config = dict(
    n_head=4,
    activation='tanh_gelu',
    init_std_o=0.00638,
    optimizer='soap_variant',
    beta1=0.95,
    lr_head=0.00969,
    decay_fraction=0.79,
    decay_shape='linear',
    final_lr_fraction=0.0,
    batch_tokens=65536,
    steps=2120,
)
Each number is 128 + 32 x the weight over its row's rms, rounded and kept within 0 to 255. Layers, rows and columns count from 0. Numbers have three digits each. The size before them is the row's rms in percent of the matrix's.

# layer 5 MLP down (transposed), 512x128, rms 0.154, rows 253-359, columns 0-63
110:168173102121171079136079123129148124180129055088166076143109162141111108183134104106120106142128090086131083126149121194138181100112102104133110138090171138094168190121135118148168097177113142
093:094082072132132084136136100123175120157146104136139077178156108155094141099151082164114135170131134116104185133100172088136181162167089122101079042084171128140139106180114109143127137140186115
095:138099086133123111105136149070133203107141123111175132091169086159084119151134171115136158171224129087114137208119144124152147132105093166126131149138135154139121148158137122102045073061030106
095:143145166123142146112185133115114093145080168149136146086101121163141134112095089096136181089075124155113122157123162094156211141182152141130104185104093138090130153141116122104145047173144103
088:115126091163127150138124138132064099153130156128118149091136127139067179212070166162102083120088111097070156140155058165081165114131112181119179097170142112136164133169153136102177140149206085
100:142141112144112143204131149168153180157171132107119161122149174131120094165104121145153165093113133127102122110105145190169121097165061171112138189098127100145119185085134097149134140081154128
095:192123118143065127148170131115060145155079133094097147166096171194108135131093140127123157125115150165083168138126134103111173114093129128094132107100146103148196095063119121134089133143162140
102:127129106115163078093099103075179167194102149108135171156099164140097193129113182153198111084113067075190174083139133150131123087162157133110114113140144096127134097115064177202119112157162208
110:111136088114077056105076109123163162112192136139114105134134056109177160088170119106172149113134109119131142098101109091125119090155125132139146108107121164129164139146111118203179098154133132
106:098151136139094098146094165101169179173115096151137172119118140158151158144171083173108105107076097145131096088165102126148191101137103144111165082140118137155172148097176155165146087130136178
105:130085123110127106173069135135074130116177111167124086143172142144104117159159157110136144118140145129083149156191089096133118176139138192152165137109159127129088125076098152168159151190088097
107:135126087157174097161148138078094155109155131188104115151129120134136108107141183130156179144173159156153162148144126082114082170089136120142104141112144096176118162141083170141204191103108122
116:135118125115104094093102107154136201070157091090117145150083130164116140107181183120149125117147163097127113143122156136171110054121118071063113114109153075117169124114127144068111224137129138
086:119120110117167122166154111155148104133149150164061105171141151114144116157126140154138098114150141077058161103120087089163127119162108187188106105137208138131133152174156137142168161140153136
093:141096104138136154139116109156077138118143123150141128142146124096056071057116118170136080175090150147120061139133147087149109125140087061113087118134169130137168116133116146139107203197110195
107:148102118090151126086156137192153153143100121160064110122101092177138143086145124125124130103104137086115097120184088149161113174163153153091138097123174175132144141162220118142163144141137186
090:139145141168108160104103069101154209105108140107155119141123165156095165127135099139147165094110179131137081120169143103094145116173065113137125157092128137110113142135109162101129159162120144
089:138170118158100095099125138166104106103191108141084111143086120120127044117091116087063188093082133119198080168105120065113082119138116087106135097136073099146183146108171158129099181133085133
114:083155129141178143106122127111120135141180127122132097216094117214098122121128112117107161135071195152130175128154101130136163127162125126112125162151142112127092093125076089113108177139153132
100:097150150117176128147134110169134143127178126071092097076083101160135177225142132075126156137203157148109143119159137172092155082139123121119142131163182131171077147131149124153125094126151124
094:155139116151106155171118150159113146106094099144135148098170127113098133158125128150101126145135083172065078155195096102144150109125158076144133150098150098106189141137082102177116123091210070
092:191127117134160094136139111145171087123119121092103103133167121136138110128124183136118178116184088144119123075157111176151164117099172142181177088083102151142119131167053111137172139166114149
088:066128154164169118086134122104108137173192142101183148166129131110074098155181108135167127106123119096091133155159100176117109100133099145052082115127165114134129127113102090181092132123120051
104:135149142093108137089132156124153118138171163162104164117090111162082144155182076064123161122104145115172120096108150066061182126184106163137118091081124063132113168182127119157126168088120134
087:093095141140123106121073132108094146148154135059166092122155152119111132114105155169141110111132154155129142133141115209087171086108131107072068174098116116135075163141094098087122088090090117
100:157148163111144144117182157145084160157164101134214126093145114100128184127107133102073192170106115099145125118169135110146099147146079137121106114212154125127177177158168069148159153084176127
092:075155152148115190139107151130131125184105187136137115160095124173101036064112130104092101136103140131214176080090138136102100127125235050151084118150096144102132110131135127139074142087131165
119:142168123134104104112134068068108162147132163090177071185095160165067167064136144150102167141086165148165172168160130153162204102094125147111090150169170113182173109158128131124122128116159078
107:154149104153092142115128144102141107135110106186119110099138147158143046045139113215141090155140175086157092133089142073123112139128123140124162099124084167178182142160139160081129125134129171
103:169113136149149098193144207127114163149134169147166107185127091084135095131076176062127133130158087130109151111053069136088129096147186147087134133179158111104161129103112124135121136109124155
098:144148198122132101111157096147169124191118132153133139071105092155125165105144172130122159118150111112128143151085100069140074089156074141079098145111047135117131154167092097182102089104148143
083:164145123126117142098105137122177088109114083160095099171145106118155189095109181217112163110158108176073071110130091172161088133135084153110205107129162071110109072129109078149090112109204122
099:069140101105152100124074175092084100115173157073132104117179157109072127118117094170112099093093110086117119115125109196132125096147142101127090070140145119106130137156140120088144130054094103
105:147149132161133114152182198112121077112178139067089134115133131087109141182155095153080144145059137123171097100150130192145109168121113150196122166149139133104166108143164145141140111119101066
106:126175084139084134104167102140041112153105068042132143090141119067164180105162130082154138185101125100194143075104120087113146143081142140158142148141151165144128062167145147146108104113118162
091:148140190062160135143117139105095119116121093116106161137151094100134185142111115170108177138071110081162134096099226163157096136131112107126147117106145127073149147147205151101130121130104137
098:174115115131138159133171120099113101158092188083158138086135139098080087105166138150089164157137118154111112128158093157136096151106195117202130153086186076119156110118151125129088139116152151
088:129156097129183082107137103120101153148128142149110099124164136069068117084115100141146143130103105064104157121069170099145102122131129120154082186075154101127054143172117138135150108116126105
092:134145167127068118164158175067136114170085116157114083108136081109134117118149126135134118197098142170091065115105112107131096108112101061128151153108160148163040077127146091095123133120167037
101:136210194118134153136103202146126095117115178158164160089138127121138161153147131109062097177157113125152133081125085154128169096121098089160152110104128155083123118162151137075114058147107059
092:113161080152152099150118072113157126099068107104141130137098135158127141163112167071100119084171167133099088129167150130114067123066104114177046045125202072140106152107128125135123115175164125
098:137094136077122155139108159114138071101140093145140123118157065130117128112131081089150170064162144114124109132117121052142162164134157107128129104130137173119124161118152151186076163185068132
091:130184085137092134070099092125087095096045117142157177100157104167109150085144165098130207136126112099112156138123227092170153137163136097100087127098121110145139115122174083121104141110140180
088:133090127103127135078106108156125115070086084160135126055134092121116166174131114121163102163081125079149144168137088155143128131101140155193138123151178113171109105129173120112150081162106116
094:126118212158141118173109130141157107084129150161068083106118126115126118118121100098120145106137075114149087135109092108129094149182141172119088139121081137078107161121092128087144168156118131
113:146112156111122052137152123181133159141158133146131129131115134110210090128054140095138216121139135098135152147118223105120144116120090078145152118125142133110110125066085141140118095123100078
104:118151142197123107101091128167207182137194144170103164156091153144091119146074097145155126141133156097101152135116102069102098100127106081065117174149097102141157095169119174156130083166115175
101:217098131092119138098150100158107149169090135109097091095096112117104119123220192163145111149148137136170200121099150176089140143159180149143143117087138109133087216142140138103155117128152118
096:109057161094114133128183123129082135150111088080089126126189129197052168119108192090077121163132147102141091111111109103103086128126102128101110110170103100155106106120162133147155132157145130
091:172125149129152107136156168126128124091095118165127109154129133084120168124112150125132130096101127065090172139083087146132076131145187079187129149094164148171117147159167084188106116127125104
097:111140137082053055106118113185098138100093122111192153147170204130145167133088094109154139096160141076093128068170127137194154073138113089187089137107149126142161089065149118149135117158157194
092:152155096092077163131168124131120148102182086096094072132128112133092080116066115108132124124105210195102115163106094110119154112136194150113159072155100155073143093093135107116171131166146112
086:107088131104124079101166156107104108162156127143096200096128136085146136129166087178093092096134080104139174052157082134121152062095105108167125109158134164172140059121113137157150097092138162
102:154131123111132141124129152118163125169062157082161155061148135133139120166197158146140132107164082142132138099139101132107207128109201103118174146116085146138121118141144215118192092133127170
096:106113141100087128108133146111136119126078131063135132140065142138121107096088109143117167165163013149170084094129107084072102117116164127067140100100139085193127104179106099171135167147097108
101:131131117135096153091101129093134173157136112143221152105107124159114149101181111104137105129077139143128108123100116119097157121197123131097143127128146191171122057182152096098080110121133096
103:098162115172119136134110121113153150124155140111100177080123134092165181124131138137116102117176178117181113140114152111150127140099072181163153144124093101115074105087111104145102104133078126
109:158138074141142154149155149109122092136076147093130079101129142124186164099160130080177097090139133109111097139122075167138146192123114117149122151125143134106104158130045141110110138153211117
098:102083203152099109128100151133112133143117088174102101085077135122177100074134015124094081103116066080131102148125105130143142112085129142159156114084165152099103104083117121181084143150098117
093:102085168116193069077134060091116152149105103122149093167158093153058103080133172128117131138093149100116169169177109136133129149111137142171113152153175071114120089127138151108171139116126105
102:114113123148179119137156120087152150110034128150195130096081116148055167121091136157100166098161142129166128112138086121150167094107123174129154162193149067133157176187152076136189148113151097
091:138161114174173150112148150222134183158161141124098049118127128115167119054172160165112122127150144096115113127063156101169123149091149160104138160112075135143169140157169110069158141143088110
104:094150133111112120176099078097106161186111151113175165119147125126057140088088075124083153115150118112044127050143113113159079179195117138102124147131068148055125132130217114125126174100168114
102:128133111118146140169127173134151129170079087184131089113144120082154187093131114155110114099142087113129097124129112148105127174090183137116136208116091083142112079146092158066102103183099060
104:150102144091125117149128130131167130097170100133091127112185119169179100191174080130070110081126103094207085156149158145204116105116083124144126181147099205122174094111122129105170169197153133
097:073100119114117125137147120144157146148170099127138105137106081149069122085069120229154127177147127081118123129062142109162123119099128178057100165128115051127164142093142135142207128111078106
094:092156082141132093133092164110122096176122138126094161118160121125127136149149113206127095163154132089124176091132116148176137112175142103132173133139112151104091168137145155108130106155079115
109:144118085136138120151119140071200153103148142094136117073160078175130214086087194138121116097105120107200129108172125127083158078112118124108078151133132158119131140124142123107124151164138090
115:114133080084124096086107100110060124145164118089137117123112143105141134161143146089151123103077138143099120113106097066092160104113108134146115168104125176109094127049123113144075133163094161
106:117124099159151070116117109115136113213090143109116130160093142170069183168110156125132160141147144118150190105169121137175087156091145155096095140089076101144126098131138172144188114107133126
099:157128164111151102082135129120086098086102119091094160104158143138095176168118122171091158109065117185084111102107146136163179149218134126103189110110091132126150106103119149150083091139116095
095:079175162140133092140132145121186104075111126132106087113132082131136126141169106069121131152151080123146097160107115122120061122135108068044120105126170115109101137150141191096060083165189161
098:087113139145129092094149129114139130137093105069091095108163140111200162104104114151112102090133145123118092136134110120121141134163121083092174078083128106108079124135114173118037171157149096
105:074117137172155137092123136122154168166091111150148102168194108148140120109110152141159110114073178102154185079103140126129114108162071065164113128131116155099143118176116226160174172133124133
108:103159132147166167109237184115122148149142119114106142150096083080236173122079106135113089090151165152114127109122073145139128112133117137158110134154155121077162181137177156150110100130113172
087:178086125172140103154093094154109123164102156098108115152148147099105146168162060138152161099150131122100146120167141173073081075147155132139130111133117131139181127127148154164171165197110101
073:056109164187160132160107086127174068090097149159164160158143124144099169140081124124156098148157118153163158177138166094140148164105152125107148095241158109165164178136177119119095108160191181
119:113195161098109083157146086134167120157133120161127144157163130152082093094104098154148157090157048091125110104114098131182111134141096135066103103138087148105152120113122131132116155137100128
101:117108067084130103173160077170082144153118133169130177143221110095150096092180082146117094149107188110113112176126114148161120184106105160208138142121153130172139146082175146148115175132105072
093:192164120118110114117130099072129130121171090142186188122147125160108132159193156148118189186099144136155119140116117115126139202116112194122157145141091131118099150143104163138153164188093105
092:108097107091073127145158118122098190152097158062130159142111117136144090116148153137195123133146125129068162086155150077112113115094117113149117133099095116093109124140098151107150111079117077
097:154089135073092120137103125147117126118140066080103059134123144161102138142103063164068153189174158119069125141176131105157091159083116112129149140073128117156084132112151155088101151129069080
093:126127132178087135137146101103138087145024168136161096117172130071168141146146130153128119119125150142106164156132145156150156091081102091236187120162131056108117139200142117118132115097155139
088:139112191161070092160110107179118105190105160094190098098134151163152089072069177146088100150105064079097121119122194174124148152144176176140177102120133132151112080117146094098180062131149073
100:146087134189139119157180176104113177202091117127074123135125136112086161171109127090141107123160132119109098110167068100114102178161139171080121121096184116118111129157083137102079072135133072
106:167158122149146137106099173115104122154112144176084183038140118152092124117135130125142174176068156166119084120163136049110151125128079123120176142089134135104180137120148154185159173068046127
106:141132058076165109168113135124128119109070117114143141096124122069164190122104091123156097102134134095092087131055107145130107070161133132119134140168124128122178108158192117093054092131105102
103:122096151186101144134155190114160140128140110091155126132147153130142133104047121161065134125143140082150138159166126136071152087097090123133127133155044144128130109140151145093085130121094062
100:107170150072123148146138131174110126151130156158163109117114092088113175147125139160134149117168182107118180139094169131183134095142119121185109100169131049124056106121108117059154124094112107
098:120180149159105139148195094065107121175092083108101137120140158132171103136168153116087161096097097076120134095127150168186142115080122109144160061133160138130127129118121071082153052095120090
102:138132043154072189172157143069081094129153120085157100090127132116100120159142156099139106130113191111143063144130098092108125089136123132118129087201153137085151115110112146151136117098105083
110:133158109153141107196095150113138072111097116111113168145150085112088153113098147097157105072113051141111125121131086112172128144176164146105116136087103089107108185104108158128125119078187193
111:091108153086150128154115106143142136129110062115154120160147101119112142132096153110109078150122157095110091104050118170075144166115092136101107087167136142144135034118147102105129091203135124
109:096175110146154112156189181138105072146125145105111169109144121073127176156181147149123104047147150089232125160102095138102149143079147180161142069192176123134143175182131135091117099119093086
093:145100139142120186143160170135108098164029144096179097139175115114133089092134145178136126104153175059164111176126148112127130136146088122159166097099172128144165107147135087122115109133101134
113:100089177111135082121141111118052091204135050108163137089115123083145113144101150118134125131148103117095095113158129164101079116080088114109130142127127061147191110068152148152108118152155148
122:099106115119120067113121116135136159114152114102098168119145107117125079152162111120154129114132107106082156061152159146093112125191117106072123132143127116139088098077134109129112134210096099
097:135083126062154141168151128177145111122134105178076072150154158158130126177142178149176116116102101078143082153094105101097127098161094187169091113115125133147063119113092143126110114153158119
109:111113077129178126126120120124089133144128206177120195138115140088138130095118096160140172136152105128164106117150086144114112127143138049108130148206078118127118129159084121105081164125127087
112:138138167078116140055075071136173133157139154149073143107130136043128156096194122133085116071121093112119138164161140186158132130112132114163117076114179162154085155118116158180082141145154181
103:171081116149101080108133131066157164106132169125126143127116139134142197136139156120121154185132101201102104185097080150133081131138136168137084094108093116125108083130149179160173085107161133
099:130137120094157122125101110125131158157128191127128182171097050170117186116071127124130188088132138152152164169178149134146113161099162130163139129140145133177136057116151118186126161161111181
094:172165143111107112148121163171162180103160104079073183110126130105159222141085072105111159126140096137135119145107144139103121109152098109089161129099070114097203095133186129200131176166093163
085:152152144111108086095177106153026150124138071143141042141120176090180151055145136079116135160083111125140055187135068094122077157157090126125094143150127148156095117162130099145105110130105158
088:121116099121148115129156153069139131087113139145102154167201179121206141073216162086169134113113160100165139128108105132182131134154109130122138110136128137148149131180063095112169104146136112
099:150093142093160188108105096179121040097154090139126133123211087127153109186105088104072096113105105152100150105120072147080074089139142184121153109113193102121120123115162114116143148165100071
092:155117078055106096133148046188156105169107123124145155127147077144158153137188133132158101149146130148195102126116097094160113176122105102085233101151135068141148131168138096203059162120089141
# layer 5 MLP up, 512x128, rms 0.176, rows 254-360, columns 0-63
103:123150181082118120095102078139129136105137127101098138071110097123123101174131188146135018126121127131149109150112064105086161112171150139184141132119093182132124160086119141107133157101140156
090:057153139144095126144138121123131139117113184136103100122082092090133159109093088197087131119213133106093148142131154176077124115138111135158172124186152162129179132048093174123122189090119149
100:110136106125099080089133124113127130134105089123142144181137142106174112139135123082135090107145138085032134081122135183157135147185191149157164130115181191142181097118124129148125116154141138
081:091145096171117134154157098169096126119135157105134115169158152149161114156109173140133083118152096110138129129123128097162151118121134156139113176130142175157166132124095167083158100050168138
085:140156139163120122123137158106160209100130162130112115143177175127118176128113088149173162076106186202077089126124134144142066150097155137109170132149119114149133160112099108112118088119120130
103:112097150146061157157116069089111106073121151103121156105163128153124162164111146124092124083118116088143087130174176186111161143139104151141121086169127120088180123063185124153123151120179134
109:115164077125111137131126114126191158130130097089119137152110138130123155181068113072133131162126101104117192150148158214092148070152132096143123143141123103086112141126098164137180161142194148
099:108151149106088140214141111169141090102172182080125117103151092133104121133083196176098126117161159134191165128090123116131111143148145162183110155137131139160146115087194103133141118101143099
103:090109123185139075133086168167081158128096155124083145145152180078157103113116115158174164087102174128136157046149164117143176105125144179103141095071119187134096094082090164140113075109116100
101:124158103092121106128052120141120096139085164169136119086150077152162191107181185133159129153154125078025154135111132146169165098172141120156130114125097101134152077103090132118184155116101192
109:084129149120125220136115154091149152062155044171107125163138109149123118114116197174134135104162110129151114087156115128163071108158144151101127126124116149096145137116118170142143099118159112
113:142094123119143108155158101133137143099058083089129163129164165142146187082052167079143090113144130172075089147128110153141125077137143128153136175139173123121139140085179085085144178108127158
091:153171149130128167095107148139139115192226151145144121102066132102124105125123079142143162115100151122132122100147102102084062156116136115138081115081048122146172163098139142148168174163106150
094:145153109118129083207089124129155120188150134106089140140132171146199168181086142151125092086117120120110109130159100113118110132092143116094126098170136140168134064176094088115178140158069076
102:150150049139082109143120149154125144117163121119122107100087108143102129077044144143106108140103093160115147139115104216131138119149178132152132160127116112111109150081143093081169153108191109
070:114134129060074166133101127093116170169122166114162097131167111126120133190121106168093110226109119121087090119131160112092153176113105122088121181133120150108126152113155129192115104125121112
089:133110123147176137119151144073088126179119159125111119104151110078106099123145161149141124160108094091131143156130114168101192102088064097076112165126107153099086156120123190155154144109142139
113:118131154150101197142108125099195171073152124084067135147108149134118167164122120128143130126156147103173137095114207148107196179168160141127118109077079142101170142090071127182106132129101113
104:169149118115116134173088144126151120124107129104080215111157082143170110115064139113132104101105107118069136094130157126091156102074168120074083168150157102111101120113105122118179137131118131
086:129088069187102111191131132132111113076151176153132056114129097094158165171147117132116094067139107128098136105180101166104128093130149140130149105172151170093171167101175084118212105078135112
106:115122117076052111189124083109117118088149154141089130185111204149077113113117135136179149147032106120139101126117146055086141154142116109133151141110167148139146114188091075153175160113109162
086:157192111109121168074110090162146155169092145112142077114069128128163179156111118102109143121109125120149163097181088115139109160135105082142143173108111102086140213154136152168177138138098106
110:121105134153131138130096096130183134147157061117115177121143112154122152134097149118184147125140113125137177139151087137167119156125114178143108161135159112063175159122152111175136106144114087
076:175179105182059114117111134078093134151140185132122125145126117084140140101103144132141057165153144157127110128134168131119105190125118149119135126098119177130139137092107097148089090119159109
097:154082104085158118091102084060172166158139160111137084171103147133086165142126109186117131168062138130149146119113079134105103170179160120137100093146095176135112116145145077130162195114140138
100:113116140196087197149156159134164143153126157154152103137124128136135106112097177160177099099058093197131131092122153198086112087068113085112068155105127193109085122113141111137168127125146094
110:108151168153090131124067124118092162143127131128102137106045148102136107090168133084119128132034115121143107119129162189132094156154132068128133177114118093137117144106118085221182156158143142
096:100129168129113164135114099163116149163232187145111111095118145080120111128130212162168127094194120076124174109137163112114142088125130127192121140133131124151101081142132177102090127148165184
116:167159111093126131166098173138105141143117141116173102110114128071055090111091118151160136154158103134127092154125139095182142106161135090120228103112114146148137072121148098105173167127088126
096:071126135169122141159133145117146116173119126118154120167117067130114196143139148159185111113109120173110117151075075092134134111165075086122165155153194144164143086081147131152178083119133107
090:091072133118132155161176107124090164072141160082124115135114120186073137105061096121140098120100116074134158103124116138118193113065143132132083115109156181179140199080072146173138139143152142
092:080124082090204098174138125118166137094157178089171196130187154121054176139128121192212164092115148105081071149150116143113117116133132100112114063131146172164129160140108148122164173078135114
102:120155051110118073138167098118092112170104134068114112135087156107049160115115145189100151176107188135114112189162181112165149094122114150111143143106134144047062144107122144171095146091118146
114:113077114064065090082131130134079139153130096132112138135156160161121112170123083112074146103160078094169179137136111146106077126153187156170092150106112083076152140135144098071175135140102088
099:134092165082136101109115176114125173118177101112137141115145183105137140161143150077175166136103163065131117171125090151116082141127083110163092131129167135109131090103146098147205168158183134
111:124128099126130125159144156216109144110123133100149118149071156106100182073082126147118132089095169111136161082154148135104116136075187157136112146118186183117155107097084096187153139152140134
113:225101158153077159091168147125117137091159131124176109154100139156142122129139076096099070120153158129131061148195088078125113137145134096149112124150107139122191113070183107129081146128120122
096:085166152076166130132085144137206134133171140084136186124177146152101107084101157116135155120084150068153172132131178142135105145118125080143175106170114162163161086114165153200095192132142138
098:157096063131122155112129177088155113124126131113163142127102149107128146168125135173172115169134088124125128082128127174158093117144042111101136144041134144130117119158125138127096142131146134
083:130125128087138095119150136074105145110107101073072112129108155103108109146052202189198115080155138108167063068154155134172137112122153128142109152112074175182134156141110170186150177161079092
094:099163133094172144155058168116122144170081143136106139141162159140120126075157173080161104138105095115103175160058134100084099082201170126172097127137128092114123109146175195106129138089134130
089:143133085143101151176149139101188134072110128139105174181118126107055161072140118164184129134134155174110145160131056141089133102158101144182145097053123179109128143089192147074113136096098120
094:185172117154121120124091144140141087130090104120134101132155071162153135090087128098102099154171142107148112147125150125155108146152124124061139168111123149078144158130128122156110171063142093
099:094117120062196121175197113192131087127214147082130124131143151069121136111080135125157082143139100110128080134074136102123120190085138137110096104123169192131153122174135137118053113118115154
110:090124114189137118090136134175144136161157165104148153209142108109135166177141158106134171082089119147116136123163177176117162183141083088124165112136091093077109148160160099125109132167136147
106:115086168183135134126089152086106126164099068105116182144127133067106140174131185079114121053075136113135062148150167143141160149118124126083156103175147116078092107132099141142173191129138138
092:146219087134123154132138124106098129124141138100103143120163143121148101166119137100079104119130167153148119116188153186107203152149130090033147127121134113052164162044139170154178101136156103
092:145136094092200121201101172136160123088097148136148114140090127118154127117149145122150075142107176150077158118131105165126204201174122095188102138108114176134129155107108122134140159132095120
100:117120164092160146154132133135201108094149112071183118128172139104118145131100135075039155112120137192151128085108157108180107134180134152112109117222108095176137166157079121086140162141122099
089:205077078108215156144094174110158163185152115177131099156083157107117095142118106144040146176108108114151192121124134161095115143134118139078122105093123178159105102133137113105122146168105114
084:098145139191119135103081126154134123112061126122138175119150149106089154151081092101157131146099133136163053133170098165114139165092124094097052120157121109145095124103180123124129115172062120
096:105145108124120127146129124153156118039097091078116108157168138173164093134126155116134108129187089135117164111090151124124175127117099182111072185111159190107137168125107165143207120061147153
098:059152157075064138111136130180081165163209125131108171127148145143162124149142085056094099131123089125124140092116122118116166169154103108160118105117160142084090132069168139091072157153106152
114:162092091208133133142126120167075152141142147107157083174134092136103103162158144147131101137089120131109133049090091170092149134115139153175093144118131148108167144162161188135155118094122093
095:106133170064132131092144163144086137167148199104118131095119135078132072188119118177173165111112142153180092110162126124153134089079136108131118119169133137167138129132078107100154088090165099
093:110088082089127112136128185085109167169147122160142119107202097119109098188057133083120134159082103121102146148098104075174150101144164160176146159138175200133167125115137130147136126135093134
112:136145123122146144136134145106118131177125177104134142133124115098146170118193141160131149107148087120113169174124125116157110139086149119112218166187139115052136133145087053124109141184108163
110:102118129125122103118063131143048176154154148086128149150158133131125160095090138124162200116147104123102140112170166167111127146113122059130124158135071154123104101146123090128114064192103190
089:128162085078098137138124158127138134144195125085111127096040162084168180184079154152108175133137111107128133077186115129123115181098180101119088139089174157112094133068094073154067102162135091
098:143122118119117152140112158142108153057120141189127222133137129149142134104162153146123103139112137106090104097140155151058173164173116134138141069087135130087088071116079149191104137109117159
092:102127138095086174121101088163109172113179124166142143138148088084136112210076096106141127129105094102161132097087131190163177092098127149079116157138141137152138135089179125090118209130104126
089:176122128121079119083142173108141141161126135097126090113101112098118128179145092148173136154174159097199149126132114138118114115083154151136179114127082154120192125144180127109134141167078135
112:133120109102127137052163086133147128119156109145082119091088163118045177133063157123161088099122174140164127127093153114179118137127090061092093113130087080165142155128141147083139114117170131
097:134091127127136107099172147106116173114138124090125109083161156118133059132108092116192115181166130150123131175181134209157129082171098098084135121061113148140113151097125145122126176154133126
091:132109083132134129134153086076180148116145150129073180139123172121128118121051104207152128152114116110175094123156169128105144127122142109087071077137133161184132104181160111118116131128129094
089:160124071177092160116112130095176109143105085076114111148068167112153144140118128126128095194119129188148142114129131141103131133105122118101098130139126073120153062095105140202167184112105159
116:158122142105093110143087105130133102194139134108137056132160141055087077165141176136151161144136165093112165134131073139139106139135069157141073112097145114091097133092184113120094076158100183
105:133124103205183167117140115115137119164076108092129122122097095152166154160150203087191083117126173163086064126142189092139160115080128122056148161106132162083099134133171102145131139121107136
118:071136122149142135112129149115112116128109117124160159125101153158143113133054123122059082138078117177094083102155158167039188132133092170113044129162126147115181106111078129196141132090132204
090:188162100165105120151134143148119135126083158123117176129138104128113107206100113125113078129164217161065155119143152096149136135081127199104096125168156142127147167071128136088094128100116155
097:125101054137149153084124116148109169144131171143135151150098106111168093114116125105134138038124145090129149117114185095123127145148143090132145109126140107107164092152146120141120184081118146
106:115136167121077106095132126129146101128117167120039132102168095119188167112082091127050177149114159111092106149111172113082148126102105158116183121141109098086198131134136134080166174118149115
105:121199138106119112126091146103147139132135151161141161142115145121107105148116158140119124127152158167158150161183135141155107195193124161102045147156136139092148168138124101133121100094102177
107:124075111069122145143138071073181146132096141099160108088169102064084150167131136062133139108140127172150148041142145130137211130131129159138120125153101138170142151119118133105117151089134138
081:092052142140122119092059143112122116109089138137168129136126170106152128153155091167123149110130127102164114097154188179105123134152175132143132041109126172143108083101104161115187158130116072
069:147161128123139132045135221145104148205185139117110074150072084105128088091096116174123177085130137117126116067170128131135132099110108162089160154079097155122132120138080174146157121126080191
120:152119116162103128082123132143178167131131128143107133079089194062166162175099156150155112138134129114150126151136166148110185115121137168135074088107143175144204105123170118132136111075104182
100:138134135124109121166139109096178126164108128111120120057096145112134152148097115125171135145150144129132159146130140187136188071106126078085110075079150152164166174077072151085174119131099148
093:127064068133154072156153077123174151105138101161115138140121077181111128104088158169127083147125104140118157111190187109117122087123192147107162158144143140179217046108123151171121174115127121
083:135159085082149125129080149142159182116154108143105160134056161179144154135117130080098124145167083078124164120157145136154187104180128132173112194058128129110120133091117119171150156107137152
097:153127113154102108142071145168126108140154125163131130133117133105121173083128124114184109147103153152106176176181146084124125178115123106113167154112153112169083155042138157076172177091133087
106:172103090113100147120122172092123082098095158143123163118081169107140093113078041137100122081155130106196100196120146108102142153119110098100130102122112178139172163128096115131172193106093183
096:137127116076120126105138131080123089078210123135137119140120150115097134162154123110151141101074100095162118133125162074123072134102126098105099159172139096105102190115112094112129109169133183
108:083118109130136101160113147124098138072174136110168143165159121089120089133072145018085099096152158163152088091095110118219178130090151134157083098139078154147114185097122097099108110112158136
103:125188135157121182088085097103162152116138125117092061119091126167081091111113105138110142119147149094122178062113115192126097135176121172163062166083116127139108188150137091157094078171136179
098:177168175153117158188107098144177147174152132127101128105146151143131083099140155138142115086104125136099179184128151088079150176143119126151096147076142187139086145056183185148110067088102145
083:163145121116151184078100071144126140138093145103093123102069158124118134135118106089192115102155161156094110097131094131139084154142188111087136155121098071125152132093164094156126167122141138
100:128123166111131117141123149131112089144194133055136110117135095086146146128129117130167061115127129100150092111149118073059156136161170151155147129090099135118198061122234122107118106098120078
098:115115171135131182132172114149149169137110176132119143150200164099123177136065108134142161159112121142124176081098123124139199112120103108102102130187105166176150157120154087082153095108140148
083:091116126173081161151167175137131159086092173126108190171128129159131201162085128120113124156176149133125086162159144094087132148149126154137169133192121150151158182092117131169128115073101064
111:199151108117139123094103143109089104132115161116160109127109076102136128167153145188150131115129164089094111179141161116129120143193130077143142175152118155084099147103089094154112164048132127
114:109137094117103159109097178098166176153132128159132143106078163115137152147169103071168166119152076115078129141184117102152107119086161083166123161090122184116179173180154159154133118109118113
111:085135062081084083090110103124151145110138147125119134154190114111115099099122173172180144148106162076120135148166128087137124108168133135139142185153144197058096129072149101130115092122132137
081:131128061131122108117146131062137069078171129163079128140152126107113070152038092126105098085118148098176126171173112142117098127194142100135154145101123186070069170065118168188098121111145166
105:118121176147092100161135118068168130111121148114177155116161117110172183109042153132215102153140139144120134088113140152123162120145130106075155114133093148130104138095143094159113123128106121
118:106093108116125117163159100067159153123110158105119128118172093116157106116116147134160093088155178141066100122178150162094074105102170139103132101152100125092155086093139151147125156144101194
096:161091168087106067092094126159101151098127160112131183162129125105104115159096158134142118217132148161131141147114141097182100108134145151117150150133135139122122084060116085141102198114104109
111:100159110106100081169117140135118111152165134119140137117115133126110129128087147147133090078120146113126194146148143105100141123142149139147154091152149157094092141132193107099133139117124160
107:089120106135127107170077072143139143151114098134130160117098109123077165133111187137102154109181140098051115110155168176117138109158122136143090127107166103094134142135031131106130123122095147
115:146125149161125135147110152147125132118143114121119118157125150059128149149120143131175143130088179148143145166122121182094132165176149119064143138102118137127157150098110204170179105091175129
095:172174096141150138113087090164173136081081125127074105166127106109082204159146166132077074116128207161097059078080183115116131158120164166103137123148152136124126164100109107127127083106136123
089:135085139173164133083150120115113148151122128092108118115137127099156106157116170097149036113120144092105125102122129122210130086082144154102117186110117131123107154116154184138188111115119105
108:115179143130156115161141092095106188125081128133097120110088143096121121183090113103153141166158102143157130156121128125115112165124065127140116168089083096117120169103120133085137085091107092
089:101097154165148150181113130131141129086159116106113147116111090069190121145109115152169117120151129136130122127150135169116086092183097045082112141143161088123232157121145132160129192161153137
111:083077137111092166114085096113185150098173114121152108092112094122099100124101149122108167099119082106126134124144125104066124083150160132121045128149167106152170126155144121103172200160146166
095:106126163178148144131142076176134149102169172119138073082107123108108103147060122103169150104132080101098175167132138172105127159131148127143085118073156158103136145110107177165181096111121118
102:155142111160113118132123082150092136149178177101076084114103109161122123140128101155149127037143161168143134125117117098099145068105133091128156162141121065107136120164103168119089102147127127